Weights of a small transformer language model: untied embeddings.
Each number is 200 + 40 x the weight over its row's rms, rounded and kept within 0 to 999. Layers, rows and columns count from 0. The size before them is the row's rms in percent of the matrix's.

# down: layer 3 MLP down (transposed), 640x160, rms 0.101, rows 479-507, columns 0-79
# gate: layer 3 MLP gate, 640x160, rms 0.112, rows 480-507, columns 0-79
# up: layer 3 MLP up, 640x160, rms 0.11, rows 480-507, columns 0-79
down479,092,169,160,220,219,255,244,198,218,188,226,70,251,132,192,227,161,195,188,231,232,260,191,267,225,265,176,204,201,166,183,216,264,181,211,143,217,227,223,209,257,193,121,158,136,231,227,171,203,200,192,207,148,206,128,210,236,207,176,289,224,194,196,207,303,144,181,234,182,228,208,238,179,183,222,180,160,253,198,217,192
gate480,093,204,245,215,212,223,237,213,284,165,182,230,245,112,181,220,177,263,282,198,213,223,101,169,244,224,261,176,222,203,174,168,247,212,163,167,183,274,281,155,242,219,186,167,231,159,233,205,217,226,204,257,175,196,276,276,256,185,210,203,194,167,186,194,186,131,183,217,204,217,181,191,203,196,236,255,195,204,198,171,165
up480,102,215,162,252,197,235,203,144,140,271,223,177,190,240,233,246,197,204,209,120,174,227,204,230,138,196,238,237,204,210,179,213,280,260,154,220,140,240,164,173,115,189,196,208,203,125,214,228,169,236,156,149,122,160,155,210,195,201,236,174,269,236,213,194,261,183,258,231,187,126,206,164,176,201,176,214,223,145,194,255,251
down480,092,197,292,144,171,151,201,171,119,211,153,204,168,183,173,177,123,170,175,288,129,200,210,124,224,228,208,180,203,187,241,229,215,157,189,174,229,219,140,266,290,188,180,254,195,173,125,241,192,154,192,193,263,153,276,124,183,223,186,193,206,152,189,234,180,249,181,128,214,207,126,200,221,189,156,136,246,219,224,210,154
gate481,105,155,144,228,256,194,183,230,193,244,209,203,191,178,154,204,225,163,239,250,241,242,162,215,158,236,206,250,184,298,235,256,215,242,293,203,118,164,209,188,226,194,245,247,230,258,291,155,214,229,197,176,185,212,160,203,224,150,147,207,130,172,216,246,221,135,231,227,225,161,137,195,158,242,206,210,154,207,224,206,236
up481,103,227,162,242,183,123,175,160,224,189,195,222,184,224,219,198,192,177,215,126,185,176,292,249,165,196,164,103,187,212,264,196,206,152,234,157,174,281,185,197,151,168,195,207,245,155,162,205,235,206,141,182,275,204,247,192,177,146,203,172,146,206,178,237,220,236,192,239,244,147,191,239,254,203,219,210,194,244,184,153,226
down481,102,166,190,162,172,233,128,219,193,249,266,229,215,166,163,229,207,225,199,187,227,138,208,281,231,227,165,234,151,257,148,180,281,245,213,183,218,246,217,207,216,133,180,210,157,224,276,220,207,254,288,172,188,200,285,289,213,219,192,205,229,141,165,301,192,187,208,171,164,175,151,228,192,190,215,181,202,167,200,242,234
gate482,107,168,182,211,254,205,175,158,210,187,205,223,152,288,213,187,254,172,152,172,214,159,148,227,212,205,188,226,232,132,162,331,240,270,283,196,183,195,168,219,168,226,153,189,219,211,180,177,205,206,125,241,183,145,227,247,205,168,174,151,164,173,195,218,164,228,154,193,226,136,224,214,128,179,218,186,238,205,211,129,155
up482,105,201,270,214,231,208,186,167,202,190,281,195,164,227,189,158,299,237,191,273,222,247,206,153,196,165,243,271,145,246,209,229,171,173,135,142,240,246,203,198,193,191,280,182,148,146,219,230,140,145,228,166,191,217,169,172,200,233,171,179,190,188,210,187,273,234,200,223,231,184,189,220,145,246,193,142,153,251,169,208,179
down482,102,183,160,201,233,141,224,214,150,145,264,192,304,164,202,227,207,124,236,212,215,256,170,196,278,130,252,248,278,122,212,84,210,223,285,265,179,136,160,241,153,177,172,202,197,236,211,102,158,219,187,160,209,201,185,211,223,141,154,180,187,225,170,218,256,188,184,210,150,262,201,196,179,209,123,122,185,240,162,198,234
gate483,104,212,211,236,282,262,239,222,202,214,126,196,314,132,265,261,237,179,203,248,165,181,221,285,251,186,212,155,209,202,198,232,129,158,217,140,210,172,268,168,262,198,195,187,220,269,163,159,156,183,186,168,140,134,277,237,176,185,190,163,166,167,138,206,203,261,206,210,221,234,250,142,200,199,112,281,222,176,206,237,186
up483,098,236,313,220,199,216,170,225,183,250,171,210,271,216,142,163,262,214,227,205,227,241,200,267,212,207,177,159,208,141,213,250,162,241,249,178,215,201,206,178,112,149,200,202,198,247,202,90,188,171,194,248,182,136,218,263,161,188,191,178,187,197,192,217,203,200,215,141,195,207,213,150,177,172,184,90,240,211,238,229,125
down483,101,225,161,214,219,222,140,151,189,241,202,227,205,238,191,219,235,180,234,179,195,242,133,155,209,177,219,213,133,185,247,236,251,250,258,221,227,200,214,241,217,153,131,196,219,212,178,147,243,258,196,226,253,209,242,114,173,250,207,168,263,195,181,212,165,248,223,155,198,107,194,191,225,121,218,209,187,124,157,126,209
gate484,100,215,231,188,215,216,227,151,244,242,183,167,159,166,139,217,264,220,144,250,238,141,178,212,199,280,209,224,167,219,185,183,193,169,153,243,230,204,185,202,232,224,252,204,197,231,306,147,286,258,123,186,146,276,209,187,200,149,229,184,163,164,176,152,234,181,166,197,210,255,186,174,210,107,178,278,175,149,217,190,222
up484,097,165,176,152,210,177,207,233,211,197,168,194,192,221,197,247,242,190,213,190,100,231,199,224,197,177,246,103,138,249,236,223,136,225,221,150,158,270,243,197,157,219,230,235,262,195,172,213,174,236,211,217,207,165,93,208,180,196,238,178,259,250,149,244,297,214,186,238,265,149,256,179,227,201,238,156,164,162,276,161,131
down484,098,132,218,175,131,214,143,209,205,246,154,184,165,144,168,210,249,139,178,218,189,254,204,196,187,264,183,228,198,159,198,218,206,191,181,216,140,168,161,183,203,170,168,196,149,221,234,296,207,205,200,241,171,226,176,210,207,207,201,221,202,165,193,188,207,148,196,152,139,187,142,171,157,186,252,243,144,225,152,253,190
gate485,104,197,141,156,187,177,181,210,250,186,167,186,197,166,183,179,211,197,306,137,147,218,198,259,257,187,169,212,218,93,204,223,211,233,229,244,189,233,196,266,225,206,133,241,161,215,158,153,185,178,141,240,190,205,199,220,287,230,233,150,189,259,242,231,239,218,226,230,225,270,211,204,200,211,200,216,189,195,160,165,224
up485,094,245,248,171,177,202,181,185,176,169,179,183,226,222,212,79,172,248,197,195,230,193,190,182,276,240,167,185,246,247,222,226,238,151,185,169,164,248,93,227,134,178,151,138,209,244,229,220,188,250,259,212,291,214,237,230,194,196,155,215,172,165,249,227,162,177,192,159,173,191,249,314,216,166,213,218,200,260,182,193,137
down485,100,209,229,212,233,148,237,148,215,154,177,132,170,235,196,243,196,177,180,255,241,208,206,241,140,158,147,214,208,240,156,187,253,142,188,194,223,222,294,155,236,120,253,200,209,188,217,266,249,247,144,146,115,174,187,193,198,183,271,289,195,282,109,155,278,215,157,254,181,162,208,228,184,193,223,197,152,175,200,241,146
gate486,101,201,263,256,174,250,143,227,252,235,167,160,192,197,191,206,172,257,213,210,164,201,254,206,228,189,208,187,174,161,244,190,194,156,209,193,238,248,167,200,182,211,210,220,285,225,194,160,214,184,137,199,200,219,154,191,119,166,277,104,194,184,164,156,178,255,202,216,192,181,168,276,266,257,182,221,259,165,206,220,225
up486,101,243,250,145,119,288,218,213,190,243,203,214,208,188,240,237,225,196,243,195,144,228,224,182,203,193,205,209,235,234,207,266,218,225,188,238,195,205,188,188,268,224,195,132,214,224,155,238,220,176,209,134,128,159,135,238,196,204,247,209,204,278,239,176,218,243,214,213,193,221,265,174,321,173,174,208,198,220,193,223,185
down486,103,128,151,160,268,222,190,273,190,172,200,163,174,241,212,164,192,238,184,214,214,269,179,177,290,178,166,96,153,231,206,135,183,211,161,165,198,208,213,144,120,149,225,241,174,117,265,170,195,281,211,167,185,203,164,227,143,213,217,192,150,128,172,252,219,174,231,253,191,248,161,173,204,186,207,238,171,202,242,226,143
gate487,100,201,215,180,231,191,176,187,198,184,250,207,260,156,230,231,151,197,200,236,128,222,239,211,271,267,228,272,123,213,172,150,203,172,247,191,210,175,135,202,209,194,199,214,180,243,195,231,225,267,214,273,163,248,203,179,193,147,209,191,183,236,202,184,190,221,188,199,223,142,122,150,176,155,156,227,166,184,230,225,245
up487,096,215,172,148,194,181,128,184,227,254,194,86,188,198,221,153,106,180,237,152,253,212,205,177,209,162,200,154,248,181,256,190,180,94,131,224,182,285,204,137,186,219,244,168,195,244,190,152,256,161,238,247,187,258,215,204,241,220,233,176,256,166,216,211,215,179,241,134,192,153,212,183,250,249,207,150,228,147,278,222,210
down487,099,178,223,178,165,175,257,145,185,176,214,157,204,116,164,177,173,163,172,246,233,204,172,213,237,210,185,170,192,181,196,163,147,264,242,224,252,221,227,222,138,191,189,214,149,180,147,199,236,263,250,154,261,200,201,189,216,264,178,222,216,146,207,235,122,303,180,203,117,227,265,262,199,205,155,180,230,233,223,229,189
gate488,094,243,171,220,222,163,168,206,151,87,126,194,242,149,215,213,234,213,268,213,238,181,228,231,209,174,250,187,108,203,258,184,147,171,213,204,219,146,196,126,212,207,209,171,199,155,156,193,107,195,162,211,236,170,149,248,181,185,230,245,171,217,117,194,223,199,153,311,244,224,153,267,141,257,208,199,251,152,149,244,223
up488,096,181,177,182,215,167,217,173,227,267,268,250,165,218,152,198,206,209,167,186,214,199,256,181,230,183,244,209,240,139,208,225,243,196,248,290,144,204,242,142,256,296,254,238,214,186,194,223,173,231,223,274,229,149,169,230,164,223,196,179,249,210,165,161,190,168,168,247,188,240,197,135,145,184,216,208,152,219,177,186,243
down488,096,226,225,159,215,267,262,150,209,182,276,221,160,222,188,180,179,189,164,231,141,231,222,180,168,151,236,109,186,198,250,189,217,222,180,252,265,235,168,240,165,177,193,195,178,177,167,244,161,203,197,149,164,191,230,206,174,208,199,195,208,178,196,209,182,201,219,162,224,183,214,176,219,158,174,190,176,210,235,215,112
gate489,096,218,231,259,248,245,222,266,244,207,211,244,210,195,210,155,150,196,144,165,191,153,208,229,199,247,134,247,265,182,215,201,215,152,204,129,193,284,221,217,170,224,214,130,197,188,224,165,198,173,192,217,197,189,232,188,195,134,166,194,255,174,140,299,278,190,204,179,193,230,215,229,182,230,201,188,172,125,274,164,249
up489,094,184,273,160,246,160,185,304,162,221,213,224,227,177,204,176,183,218,226,241,223,264,138,261,218,252,165,219,211,259,183,178,158,211,142,185,192,192,217,164,269,226,244,157,190,239,182,157,195,249,191,199,124,150,222,224,247,182,197,141,245,119,195,229,161,212,218,190,188,161,158,144,144,193,124,269,238,196,231,175,186
down489,095,244,213,192,197,263,132,174,127,140,218,159,186,222,177,207,211,232,256,203,212,97,195,195,195,212,260,160,215,185,244,154,232,230,185,212,207,221,262,237,203,150,141,192,221,143,243,210,157,162,240,180,187,199,173,201,116,224,156,221,168,260,177,185,297,158,167,225,192,274,187,193,221,214,203,218,149,261,199,264,225
gate490,098,227,200,149,209,231,217,244,281,204,158,184,258,213,148,224,222,219,184,183,197,193,233,246,272,194,242,192,157,214,195,233,213,206,116,167,264,229,163,274,176,223,215,232,143,175,233,134,291,135,201,208,189,231,174,125,198,130,199,287,141,113,186,216,183,134,198,173,210,278,181,155,180,138,276,160,194,171,167,176,270
up490,102,162,171,217,141,201,203,273,171,219,231,185,220,150,166,265,195,217,217,247,158,150,270,173,174,246,217,192,281,273,224,171,228,201,222,144,154,226,189,119,141,255,204,227,187,222,192,203,126,153,214,183,215,173,167,244,260,213,235,204,272,192,191,188,237,190,140,186,222,174,201,206,227,176,219,182,210,173,129,181,177
down490,104,136,147,135,161,133,180,184,225,265,244,216,198,286,169,176,174,127,201,155,196,246,189,185,73,152,174,182,185,119,182,179,188,106,207,187,203,195,226,160,119,141,195,217,211,214,158,227,208,205,173,268,175,182,171,211,203,171,197,192,216,210,227,222,192,230,242,211,181,220,227,201,217,225,278,239,144,191,190,151,136
gate491,106,212,205,190,167,202,189,254,226,252,165,224,127,276,202,192,193,183,226,251,232,222,182,175,172,195,177,192,147,182,149,178,171,191,265,256,211,203,264,275,220,146,267,219,215,214,203,278,189,146,91,270,216,206,192,249,212,290,168,193,199,237,250,168,194,208,108,206,275,169,190,204,182,231,252,203,213,161,217,187,155
up491,104,179,242,141,215,207,165,197,176,208,225,175,234,162,183,274,192,200,271,193,79,216,166,244,243,152,202,168,142,185,205,101,244,235,245,196,209,181,248,206,185,211,280,181,247,271,169,143,182,191,226,226,196,215,210,216,175,200,166,155,193,290,180,260,172,212,250,207,191,196,233,184,230,168,192,227,183,217,174,189,145
down491,105,201,161,197,239,132,222,203,135,157,220,156,170,205,211,164,198,188,178,199,191,196,202,218,235,223,164,246,123,210,154,255,160,184,174,165,220,261,178,231,180,253,188,126,209,172,246,204,214,180,156,202,202,152,180,225,183,205,170,149,190,165,241,220,235,164,216,189,224,134,154,173,195,178,291,129,220,175,142,170,219
gate492,096,272,213,215,118,259,123,149,217,189,153,197,180,277,277,228,198,165,196,208,215,251,207,191,252,198,260,233,182,196,219,231,224,163,278,265,213,258,233,139,212,182,259,234,178,261,177,203,161,177,197,214,229,208,167,132,212,183,176,173,179,167,191,168,141,203,155,225,169,231,180,226,214,155,259,282,256,177,227,170,210
up492,092,124,264,126,232,226,217,255,130,197,272,217,226,251,167,177,184,194,173,268,249,233,168,191,153,228,224,174,260,212,138,145,194,237,217,208,159,202,209,248,239,159,165,145,179,217,165,262,222,155,228,234,174,139,191,168,167,140,176,193,151,206,196,132,136,184,213,164,185,221,194,232,227,293,223,224,164,198,196,198,246
down492,090,172,152,191,201,131,137,196,186,190,65,236,173,233,143,194,245,237,164,247,237,130,239,166,330,173,220,170,221,193,185,234,194,169,227,176,185,146,145,135,168,203,238,189,255,283,171,205,191,112,221,157,241,229,192,202,229,190,260,208,192,154,209,195,264,179,132,133,175,240,167,273,236,198,200,223,225,202,206,178,199
gate493,107,147,157,195,139,231,202,154,142,176,208,181,191,188,205,237,204,168,187,206,197,146,205,164,229,232,187,193,194,205,191,190,252,228,157,129,249,171,195,200,221,204,308,188,164,182,254,205,246,165,204,202,209,172,197,261,203,196,196,187,123,168,150,185,228,138,219,246,235,216,224,228,185,202,210,152,239,154,154,222,170
up493,102,194,175,249,189,183,242,188,131,148,176,231,177,233,139,230,232,216,191,239,200,192,250,167,143,210,197,195,215,217,179,293,180,135,172,195,251,231,206,184,152,203,252,136,172,203,167,186,138,195,219,264,146,191,214,226,171,135,257,165,147,218,211,213,207,240,179,223,273,150,218,177,231,228,238,227,222,215,129,250,243
down493,107,197,230,184,235,236,228,196,235,154,207,290,193,218,141,125,221,279,165,261,197,167,206,270,137,177,179,220,195,224,121,179,184,263,236,158,198,288,233,227,272,248,265,209,184,236,210,200,149,175,258,194,180,158,236,121,199,180,175,170,209,205,182,172,230,205,170,187,204,112,229,190,191,279,247,198,220,207,211,247,204
gate494,101,178,162,234,215,161,250,177,207,184,265,197,224,204,262,169,192,183,161,187,223,239,143,207,191,260,204,251,212,210,199,157,247,176,167,157,219,237,270,175,234,169,195,234,196,205,178,162,187,177,167,256,158,155,130,284,200,236,143,298,197,274,127,178,166,252,246,96,175,181,219,227,198,184,217,113,263,177,218,174,226
up494,098,127,164,191,211,243,219,197,296,169,155,208,256,89,159,232,217,200,224,159,191,158,149,202,195,181,262,202,263,161,142,298,185,199,240,215,235,134,156,126,124,190,195,172,224,193,206,179,151,160,282,161,201,179,190,203,125,239,158,237,149,178,221,133,174,203,145,221,154,247,189,155,182,176,279,216,226,229,143,193,266
down494,096,168,281,168,209,192,190,245,220,195,204,143,152,241,250,132,190,213,132,215,234,206,227,230,113,160,226,161,171,251,145,272,256,175,229,184,223,171,194,266,198,235,177,191,226,251,182,202,187,209,203,194,180,280,245,246,175,159,138,185,198,216,164,224,151,244,105,198,203,241,194,200,206,175,168,168,257,201,246,298,174
gate495,096,254,188,199,168,202,175,232,264,221,148,182,232,254,269,292,123,189,170,248,179,213,219,160,154,157,193,222,111,206,126,247,217,209,174,187,116,181,250,195,233,260,181,145,139,219,173,178,213,260,195,218,197,271,179,201,208,213,256,134,268,199,148,166,205,219,102,239,140,297,213,184,181,268,228,163,243,202,122,192,181
up495,099,198,160,226,156,217,202,156,271,251,213,173,251,145,184,177,153,172,165,167,217,168,231,228,148,167,248,124,144,145,175,195,108,209,168,223,284,201,133,201,197,203,147,163,165,257,167,207,184,236,207,204,251,179,221,263,169,206,209,256,233,216,317,186,164,225,153,194,144,179,245,247,231,172,212,219,232,151,214,127,161
down495,101,205,162,208,200,150,200,207,172,185,147,287,220,136,244,246,171,154,247,202,199,216,258,149,168,199,184,225,165,198,242,186,167,219,149,207,195,228,178,214,171,186,254,176,290,231,256,167,255,218,260,241,210,252,154,154,91,156,173,196,174,240,276,147,187,239,239,250,223,171,218,176,225,259,186,156,203,174,115,204,313
gate496,103,215,244,152,199,202,234,252,182,151,123,254,235,161,215,259,239,156,202,213,224,244,222,216,176,168,190,173,189,224,206,237,158,211,190,196,186,252,182,150,122,150,271,188,182,216,191,144,144,204,148,227,205,281,203,203,194,171,221,174,241,115,163,191,191,198,199,232,257,187,183,209,183,142,194,216,154,204,173,139,241
up496,107,141,231,175,237,202,256,209,133,147,140,198,264,319,133,180,195,205,203,176,213,185,243,204,180,117,118,119,172,172,180,208,233,188,171,130,217,250,204,227,131,222,217,252,171,225,165,254,166,192,218,177,253,253,225,197,209,190,144,193,161,217,215,177,250,179,255,281,177,197,178,229,210,175,213,194,209,232,250,242,169
down496,107,203,189,221,200,173,153,252,209,123,241,169,132,236,188,185,193,211,176,221,239,191,209,242,178,167,206,179,129,236,182,218,179,221,192,228,250,203,223,232,190,165,250,149,207,182,222,201,132,242,296,110,171,121,189,235,177,266,164,205,182,202,138,249,135,158,226,207,180,151,240,226,210,165,211,182,171,160,243,242,183
gate497,100,208,193,198,264,188,233,215,172,180,193,212,187,105,253,233,250,161,182,185,186,179,291,258,175,211,231,182,257,197,162,177,198,174,92,219,144,195,233,190,175,273,136,127,213,150,137,202,209,131,134,192,212,165,277,233,240,203,186,196,111,220,265,107,242,138,177,208,172,258,223,194,215,186,143,175,225,171,182,175,206
up497,103,216,179,186,214,257,196,263,128,184,154,294,193,183,226,133,241,231,203,248,220,148,180,242,152,164,100,208,218,165,156,169,149,199,208,183,259,185,284,220,206,241,218,223,213,274,97,229,179,210,168,234,218,243,237,270,187,236,223,174,192,126,192,218,165,197,210,140,213,200,266,206,192,141,233,202,246,118,230,142,177
down497,099,259,162,148,234,200,215,223,248,216,221,221,180,157,188,160,238,211,129,268,187,211,274,214,138,189,283,182,213,257,142,211,193,193,181,169,277,181,158,214,219,162,213,174,247,219,119,182,191,211,194,230,204,146,243,234,158,206,183,222,176,162,221,173,203,215,181,268,237,168,313,231,102,185,158,200,227,282,229,228,128
gate498,096,244,168,181,204,111,234,251,133,173,98,218,193,179,294,138,256,173,258,197,244,161,200,197,181,198,181,237,185,231,183,181,201,158,249,176,171,234,212,233,247,227,130,294,230,192,223,188,177,144,233,254,136,176,192,243,165,223,203,139,229,183,206,212,213,222,125,178,159,202,143,247,233,181,189,213,129,188,208,214,182
up498,092,266,208,175,277,247,191,144,210,181,188,187,212,233,221,141,248,251,148,179,196,233,222,208,247,227,249,193,176,210,209,136,177,145,241,192,197,196,263,178,180,262,172,221,223,220,179,147,237,197,177,231,198,222,263,224,172,244,190,245,295,229,155,199,170,138,197,170,181,142,272,176,182,216,175,154,226,179,255,243,193
down498,097,298,167,176,127,208,227,224,169,237,201,204,209,205,226,224,222,118,193,218,274,198,196,243,211,179,220,168,157,195,201,198,245,260,188,150,276,217,231,232,160,272,239,192,146,182,226,229,160,187,183,196,225,140,181,296,194,148,152,241,243,190,235,168,200,162,265,184,152,198,192,190,234,289,212,220,202,247,189,235,173
gate499,097,201,297,215,264,221,159,241,152,185,225,190,232,168,195,188,161,210,155,195,209,187,190,235,184,219,214,237,133,125,206,228,188,147,267,166,217,130,200,270,230,169,161,228,254,174,224,269,329,224,245,190,217,199,137,196,142,197,187,319,176,234,144,119,197,204,210,197,199,211,127,177,256,192,182,181,206,224,208,260,240
up499,094,249,174,150,79,216,174,199,252,231,168,251,208,220,203,187,175,230,201,256,126,184,232,185,158,250,223,286,178,144,189,151,234,188,250,184,158,219,227,161,177,191,210,134,193,226,185,273,146,197,163,188,158,245,167,159,251,203,216,202,255,182,252,213,192,206,230,154,248,178,186,272,198,199,186,153,172,181,204,144,193
down499,102,198,213,195,205,228,121,176,191,181,143,149,204,196,210,274,211,284,224,201,189,186,274,192,96,250,208,177,240,228,217,209,177,329,210,254,185,179,130,148,177,192,210,190,224,178,210,124,128,252,146,217,164,141,191,106,254,170,168,143,162,240,192,201,217,171,229,210,222,204,138,239,158,170,222,202,213,227,168,196,206
gate500,093,227,169,189,194,223,152,200,149,137,186,174,190,198,141,189,193,209,232,160,194,236,96,224,140,170,180,202,161,160,223,195,244,174,234,225,188,209,214,142,194,280,158,175,199,219,181,147,156,226,116,242,159,157,191,242,176,186,188,262,226,251,132,183,244,140,232,241,138,199,231,231,282,199,264,180,229,267,229,223,211
up500,101,201,164,182,204,294,218,228,178,147,208,195,66,221,237,221,85,179,147,208,238,186,248,157,179,215,221,206,258,139,191,255,240,203,223,243,109,203,172,201,203,156,181,188,191,263,233,188,228,208,140,177,201,190,183,234,229,180,274,242,224,186,211,131,241,162,146,146,204,291,204,163,206,273,217,271,171,200,159,183,211
down500,095,165,219,183,211,234,136,132,148,238,151,261,191,213,210,226,226,290,240,183,160,182,250,199,257,188,214,267,141,213,182,263,146,132,147,168,303,231,214,150,244,270,236,222,210,148,214,237,204,162,165,221,244,237,236,196,146,276,256,137,303,178,184,294,145,191,189,202,205,165,167,198,138,214,200,136,214,159,202,170,203
gate501,106,224,184,208,255,176,201,168,166,151,228,210,184,213,244,121,116,152,198,185,231,202,228,220,161,256,225,226,180,240,217,138,168,205,242,227,148,195,92,210,242,194,142,194,220,228,172,248,224,131,172,216,142,220,264,292,281,191,170,218,176,119,120,141,192,239,197,224,247,212,201,168,173,200,244,138,150,178,212,234,195
up501,103,228,199,164,275,219,131,188,245,222,145,222,213,205,169,248,186,222,179,226,181,214,103,221,242,138,108,183,160,277,195,221,220,184,170,215,248,215,219,269,219,275,193,216,290,190,187,171,143,225,258,68,218,179,92,194,165,217,214,181,179,174,197,204,143,215,232,223,265,197,191,215,240,193,206,204,168,219,228,186,254
down501,107,212,195,133,156,246,181,212,169,187,211,206,231,290,195,176,209,209,285,177,167,253,251,274,201,254,128,206,197,135,158,184,234,227,161,143,258,224,182,226,307,306,250,195,196,207,223,175,145,170,155,171,218,219,221,223,201,157,155,161,195,217,192,183,142,226,181,307,245,230,232,186,181,214,228,169,176,256,280,224,165
gate502,097,215,152,229,158,231,206,117,275,119,225,202,184,118,170,227,230,191,160,169,217,212,118,175,198,210,221,160,202,193,143,196,183,240,211,194,201,161,182,221,200,227,171,191,154,170,86,211,208,185,217,236,160,187,179,243,201,151,223,240,214,184,194,176,198,189,187,228,170,245,138,253,221,133,236,228,166,121,231,148,218
up502,099,211,207,212,198,185,229,215,160,149,186,190,170,213,203,203,220,198,171,116,146,178,220,157,210,180,108,225,263,210,176,241,283,98,166,175,199,233,184,215,191,164,161,211,247,233,252,218,231,175,173,133,171,240,227,237,182,228,167,208,187,296,212,235,209,220,203,142,201,194,236,248,212,175,195,246,198,164,178,112,156
down502,095,227,189,132,177,183,229,160,258,201,222,130,173,150,149,159,169,137,137,245,182,115,164,160,182,151,225,143,215,185,151,145,197,226,225,273,155,207,163,225,181,236,241,150,169,192,174,209,249,212,301,181,165,214,175,276,211,236,217,184,203,233,231,194,105,258,241,151,157,237,215,233,252,201,239,187,212,174,193,226,229
gate503,111,200,158,161,165,185,200,243,180,123,176,175,168,192,235,179,217,247,194,216,202,227,118,302,194,162,233,176,201,217,211,215,203,200,134,210,200,254,111,187,261,223,223,232,230,254,252,218,249,172,146,227,134,202,213,147,208,184,200,178,273,159,201,174,207,200,248,208,172,228,202,268,159,207,222,233,236,166,211,266,200
up503,100,147,203,110,150,213,203,231,184,262,187,130,222,213,130,228,108,173,219,160,164,277,139,111,196,196,258,229,197,253,152,152,199,144,211,120,256,135,175,266,205,201,234,210,231,256,212,185,225,234,186,184,191,195,156,191,218,230,204,262,194,226,247,245,198,265,204,177,136,199,233,189,158,150,194,193,185,158,172,262,185
down503,110,194,214,184,241,277,110,166,194,227,231,131,214,210,220,192,158,155,144,184,158,247,181,210,129,166,165,197,281,172,230,240,163,218,250,145,214,215,189,113,254,180,262,178,265,140,186,254,216,166,216,165,183,269,120,214,185,215,167,213,216,242,245,201,188,136,191,226,174,263,236,151,191,179,196,261,202,166,145,202,201
gate504,097,191,244,201,155,197,241,194,177,199,197,273,113,217,159,253,264,201,242,273,129,198,221,161,210,248,212,186,254,323,228,242,233,165,128,193,241,173,218,151,178,223,225,215,171,208,237,196,219,155,142,222,173,205,178,209,212,172,156,204,187,215,247,230,115,155,255,253,212,200,208,234,190,161,127,302,203,226,159,149,203
up504,091,213,294,163,157,205,232,195,249,216,285,283,216,234,218,166,218,175,229,177,219,222,256,228,186,193,165,169,238,241,193,178,232,154,313,151,170,253,221,192,198,260,152,186,251,147,227,181,190,227,226,191,217,230,220,197,157,153,215,120,186,161,166,87,243,132,168,229,214,215,176,252,202,147,121,208,218,176,198,209,123
down504,098,228,216,240,231,219,175,160,222,172,213,225,236,205,176,150,153,231,233,213,165,178,195,243,134,220,223,186,236,238,187,152,128,150,225,206,251,174,136,132,247,210,178,193,203,294,179,142,203,198,224,250,210,154,221,116,188,185,229,282,155,176,175,154,232,216,235,173,206,250,173,206,150,212,238,205,142,202,197,97,179
gate505,105,167,186,207,194,238,225,158,212,245,189,257,154,236,194,179,182,247,305,194,185,232,163,287,185,173,161,178,247,184,174,213,191,219,142,158,219,216,159,192,202,233,222,196,107,162,230,257,314,185,243,170,153,201,146,170,248,144,187,187,165,163,191,187,226,221,167,177,200,190,240,154,90,230,106,248,229,183,281,228,175
up505,097,168,126,241,158,227,230,189,276,232,199,251,238,315,176,209,225,151,255,257,234,198,114,204,183,212,228,171,232,233,227,204,250,199,219,177,178,163,173,162,174,180,203,211,175,178,239,193,252,275,199,194,190,144,211,152,224,250,207,210,200,211,200,201,155,233,185,225,156,223,107,256,242,173,260,168,134,158,182,174,235
down505,093,280,126,195,249,141,176,104,191,177,161,182,191,176,230,120,212,171,194,162,188,166,222,174,173,212,222,193,227,202,151,139,232,127,199,253,173,213,141,210,113,172,220,144,231,264,130,256,144,247,254,160,176,180,171,218,285,166,198,188,201,239,102,241,245,195,192,243,227,229,261,205,131,162,226,139,265,214,180,224,185
gate506,107,173,315,209,183,226,216,194,212,171,203,132,172,191,250,250,277,185,193,211,142,137,184,217,168,212,161,205,156,215,112,239,143,189,156,211,231,185,203,200,157,202,161,186,236,211,236,206,233,251,180,250,227,225,182,143,160,243,239,208,160,231,269,171,178,177,162,187,181,197,179,233,282,192,267,208,215,185,275,170,240
up506,096,203,235,200,242,160,258,240,188,159,185,236,200,144,153,183,208,162,230,247,214,164,219,185,154,223,136,272,209,174,188,193,209,219,184,297,181,139,259,198,255,136,142,226,218,241,194,176,162,187,207,241,205,185,211,178,173,237,230,184,191,161,216,211,201,136,180,246,227,180,165,253,206,222,192,216,190,207,159,151,139
down506,101,227,188,197,229,207,235,134,214,181,121,158,137,172,202,214,239,214,209,159,163,156,176,161,156,231,194,184,141,229,161,189,222,149,153,209,197,205,216,211,138,249,142,150,236,171,134,216,239,195,161,241,136,200,143,204,145,181,176,266,187,223,153,201,257,233,172,172,233,240,188,232,225,185,208,225,143,187,285,247,155
gate507,097,212,177,179,264,179,155,166,215,227,172,171,184,208,163,196,131,163,190,165,200,228,191,147,249,193,168,213,184,201,239,172,235,222,226,146,200,246,188,177,200,199,236,144,203,172,258,154,223,245,183,212,180,167,215,170,210,183,217,209,234,171,195,269,220,248,153,228,205,291,278,111,177,209,133,210,218,190,170,159,150
up507,092,250,246,211,261,239,183,231,108,165,153,236,227,211,183,218,253,270,221,176,127,196,185,228,151,265,206,152,184,256,182,164,296,231,182,178,245,200,245,196,199,237,244,229,207,279,174,208,143,129,178,197,207,162,157,207,219,201,141,267,164,250,201,193,265,241,190,84,209,132,209,208,193,157,231,152,147,174,208,215,235
down507,090,169,173,155,245,176,175,181,204,197,178,241,176,273,199,122,226,147,199,219,169,169,262,171,236,247,91,213,178,192,162,175,137,201,214,190,186,140,173,203,208,237,193,163,207,186,238,218,202,151,145,216,257,215,184,211,135,185,205,206,174,178,265,190,165,289,160,204,275,168,137,193,194,215,143,206,234,109,152,201,223